config = dict(
    n_layer=9,
    d_model=512,
    n_head=8,
    n_kv_head=8,
    head_dim=64,
    d_mlp=1536,
    vocab_size=32768,
    activation='tanh_gelu',
    norm='layernorm',
    norm_place='pre',
    norm_eps=1e-05,
    positions='learned',
    qk_norm=True,
    attn_scale=0.125,
    bias='all',
    tie_embeddings=True,
    parallel_block=False,
    init='trunc',
    init_std_qkv=0.0181,
    init_std_o=0.0,
    init_std_up=0.0181,
    init_std_down=0.0,
    optimizer='muon',
    lr=0.0245,
    lr_mult_down=3.0,
    beta1=0.95,
    lr_head=0.00839,
    warmup_steps=0,
    schedule='wsd',
    decay_fraction=0.885,
    decay_shape='cos',
    final_lr_fraction=0.0,
    batch_tokens=131072,
    seq_len=512,
    doc_mask=True,
    train_tokens=892800000,
    steps=6812,
    dataset='wikipedia_en',
)
Each number is 50 + 10 x the weight over the matrix's rms, rounded and kept within 0 to 99. Layers, rows and columns count from 0.

# layer 3 MLP up, 1536x512, rms 0.365, rows 264-269, columns 256-383
54 52 45 51 62 58 31 57 51 54 50 44 55 53 52 42 56 45 68 62 62 63 44 51 45 34 60 47 54 36 57 46 53 51 50 50 45 42 40 56 59 51 37 50 45 47 64 55 48 46 57 49 51 29 48 42 64 46 45 34 50 47 49 65 64 44 42 61 51 57 48 46 59 62 53 52 57 36 56 46 63 54 59 52 63 66 36 56 54 48 58 49 64 52 52 46 44 55 66 39 42 57 50 56 48 43 38 59 51 46 50 50 65 61 45 55 53 42 48 58 44 37 50 34 52 51 54 54
56 34 40 55 61 57 59 43 45 60 43 65 50 58 69 47 49 56 45 44 60 48 37 59 46 45 38 50 42 48 39 35 55 51 41 46 65 26 55 65 46 44 66 45 42 44 41 55 60 42 56 51 41 66 34 48 35 44 50 48 55 46 41 75 54 33 49 31 47 54 44 55 46 48 65 52 52 44 44 53 45 53 46 62 44 31 59 52 52 60 51 45 44 44 44 46 50 50 49 30 66 54 51 55 53 46 60 61 52 54 45 49 50 39 33 61 52 34 41 48 52 58 55 47 53 46 66 56
37 63 60 48 39 49 53 47 56 33 62 31 57 34 37 44 65 63 48 37 61 39 44 57 64 53 56 66 47 55 34 32 50 49 44 55 55 48 48 56 50 54 43 53 61 50 58 51 63 43 38 43 55 63 45 41 45 57 41 52 48 34 41 45 58 60 80 32 62 58 53 60 71 42 38 49 31 62 45 66 42 70 67 40 57 50 52 60 47 45 61 37 32 55 58 54 62 56 46 43 55 52 42 61 36 58 35 47 30 46 39 51 56 40 48 47 61 35 15 66 49 61 51 43 51 54 50 46
47 37 43 40 44 47 52 51 44 37 39 65 54 44 46 50 46 44 57 54 60 51 58 52 54 49 53 46 53 63 53 53 45 62 52 45 39 35 49 55 34 47 58 56 57 46 64 57 51 49 60 54 44 50 53 51 46 52 63 52 46 50 51 37 50 65 50 52 29 56 60 50 61 61 58 49 45 58 53 46 67 62 41 54 50 48 32 55 52 58 58 55 43 64 40 46 42 42 63 38 46 49 31 49 53 42 49 42 51 48 61 47 32 85 58 65 49 61 41 66 67 38 35 35 44 43 53 46
40 44 59 45 35 50 38 55 50 56 43 67 62 64 52 59 30 45 69 45 58 57 56 40 34 47 28 54 59 44 50 72 53 56 51 61 48 46 47 64 43 49 38 51 42 50 56 39 35 35 44 54 54 58 59 56 50 55 46 59 44 59 46 54 56 46 57 48 46 61 47 50 47 55 77 51 33 53 34 37 56 46 49 52 14 47 28 59 45 51 48 40 57 55 54 35 43 42 69 51 44 51 47 46 49 59 49 46 57 61 51 32 44 48 71 42 50 64 39 51 49 68 64 55 67 55 43 42
54 30 52 51 57 31 42 37 56 53 55 43 59 45 21 51 51 57 35 47 66 66 55 64 49 56 55 49 41 41 58 43 63 54 54 48 32 35 51 60 57 60 40 46 40 54 58 54 46 51 35 51 49 53 42 66 45 52 65 55 54 42 35 54 43 55 34 49 71 67 56 50 41 49 41 44 41 48 52 50 47 50 42 59 64 63 53 41 52 48 59 62 56 42 49 38 48 35 43 67 49 56 42 51 53 48 54 52 50 45 62 46 51 59 51 41 59 46 40 18 52 61 39 46 45 56 55 63
# layer 3 MLP down (transposed), 1536x512, rms 0.632, rows 264-268, columns 256-383
49 53 65 44 53 64 33 31 48 51 53 39 40 44 47 69 44 49 63 57 65 47 58 45 59 57 40 41 58 36 39 35 53 41 35 57 46 46 48 54 58 41 39 64 49 39 62 53 66 30 63 51 61 58 55 65 40 53 62 42 63 47 51 61 45 51 42 47 58 61 58 50 44 43 48 48 64 36 54 60 62 53 47 70 38 50 52 70 50 56 43 26 40 38 46 27 41 50 31 55 51 40 45 58 57 49 56 67 44 43 60 42 50 52 60 59 49 40 36 58 33 67 49 48 41 49 44 50
57 44 56 56 49 44 62 62 57 43 51 51 32 34 34 51 61 61 45 52 53 38 56 52 33 44 39 55 62 52 48 47 48 48 53 44 50 56 46 58 42 36 66 50 42 44 47 53 54 50 49 38 52 33 57 61 62 57 55 42 41 43 47 39 62 43 28 49 56 51 44 48 49 31 29 55 43 64 48 44 54 44 47 35 51 38 67 50 47 55 47 51 50 53 63 54 52 48 52 49 31 34 23 74 41 44 48 51 57 42 48 37 41 45 69 49 53 61 48 45 50 53 42 59 46 62 44 44
41 39 73 51 37 39 69 56 63 47 52 49 54 48 36 54 45 65 49 69 50 68 51 56 46 62 55 43 41 59 43 40 54 60 56 56 49 61 43 66 55 45 54 43 41 37 61 31 55 50 53 48 36 56 44 59 35 45 48 48 48 38 26 55 49 37 63 62 38 48 55 45 37 35 37 75 62 64 43 46 31 52 56 67 56 33 64 66 42 49 58 58 51 45 60 59 45 51 47 67 47 51 38 60 57 44 44 46 50 54 36 51 55 41 50 58 30 42 41 64 52 56 44 50 48 46 40 49
57 46 57 52 50 41 55 60 48 41 57 57 65 50 48 45 36 61 56 51 53 65 36 38 60 49 57 53 50 45 69 55 52 64 34 42 59 36 55 54 63 56 54 54 58 49 47 39 47 57 42 56 55 41 57 40 46 43 49 56 44 63 51 49 57 37 56 63 36 62 56 40 52 42 51 36 46 18 54 50 52 49 58 68 59 56 59 58 32 37 61 43 36 42 55 58 26 44 42 57 40 56 47 61 73 54 44 55 55 46 44 40 65 35 45 50 49 49 42 46 51 36 52 61 50 37 52 60
41 56 52 56 47 47 54 57 28 41 35 60 59 65 55 59 44 71 67 48 44 48 44 35 53 40 48 58 60 53 59 65 47 53 41 68 31 31 47 46 41 52 43 29 39 61 44 41 58 37 50 69 47 48 43 37 45 45 44 54 46 53 25 63 45 55 51 51 39 48 50 40 53 42 43 31 51 59 40 51 71 51 53 67 57 53 52 44 69 50 55 32 50 61 47 51 35 68 58 47 49 63 47 65 33 47 39 63 35 61 51 53 36 58 46 44 54 44 42 56 54 35 49 64 53 54 62 67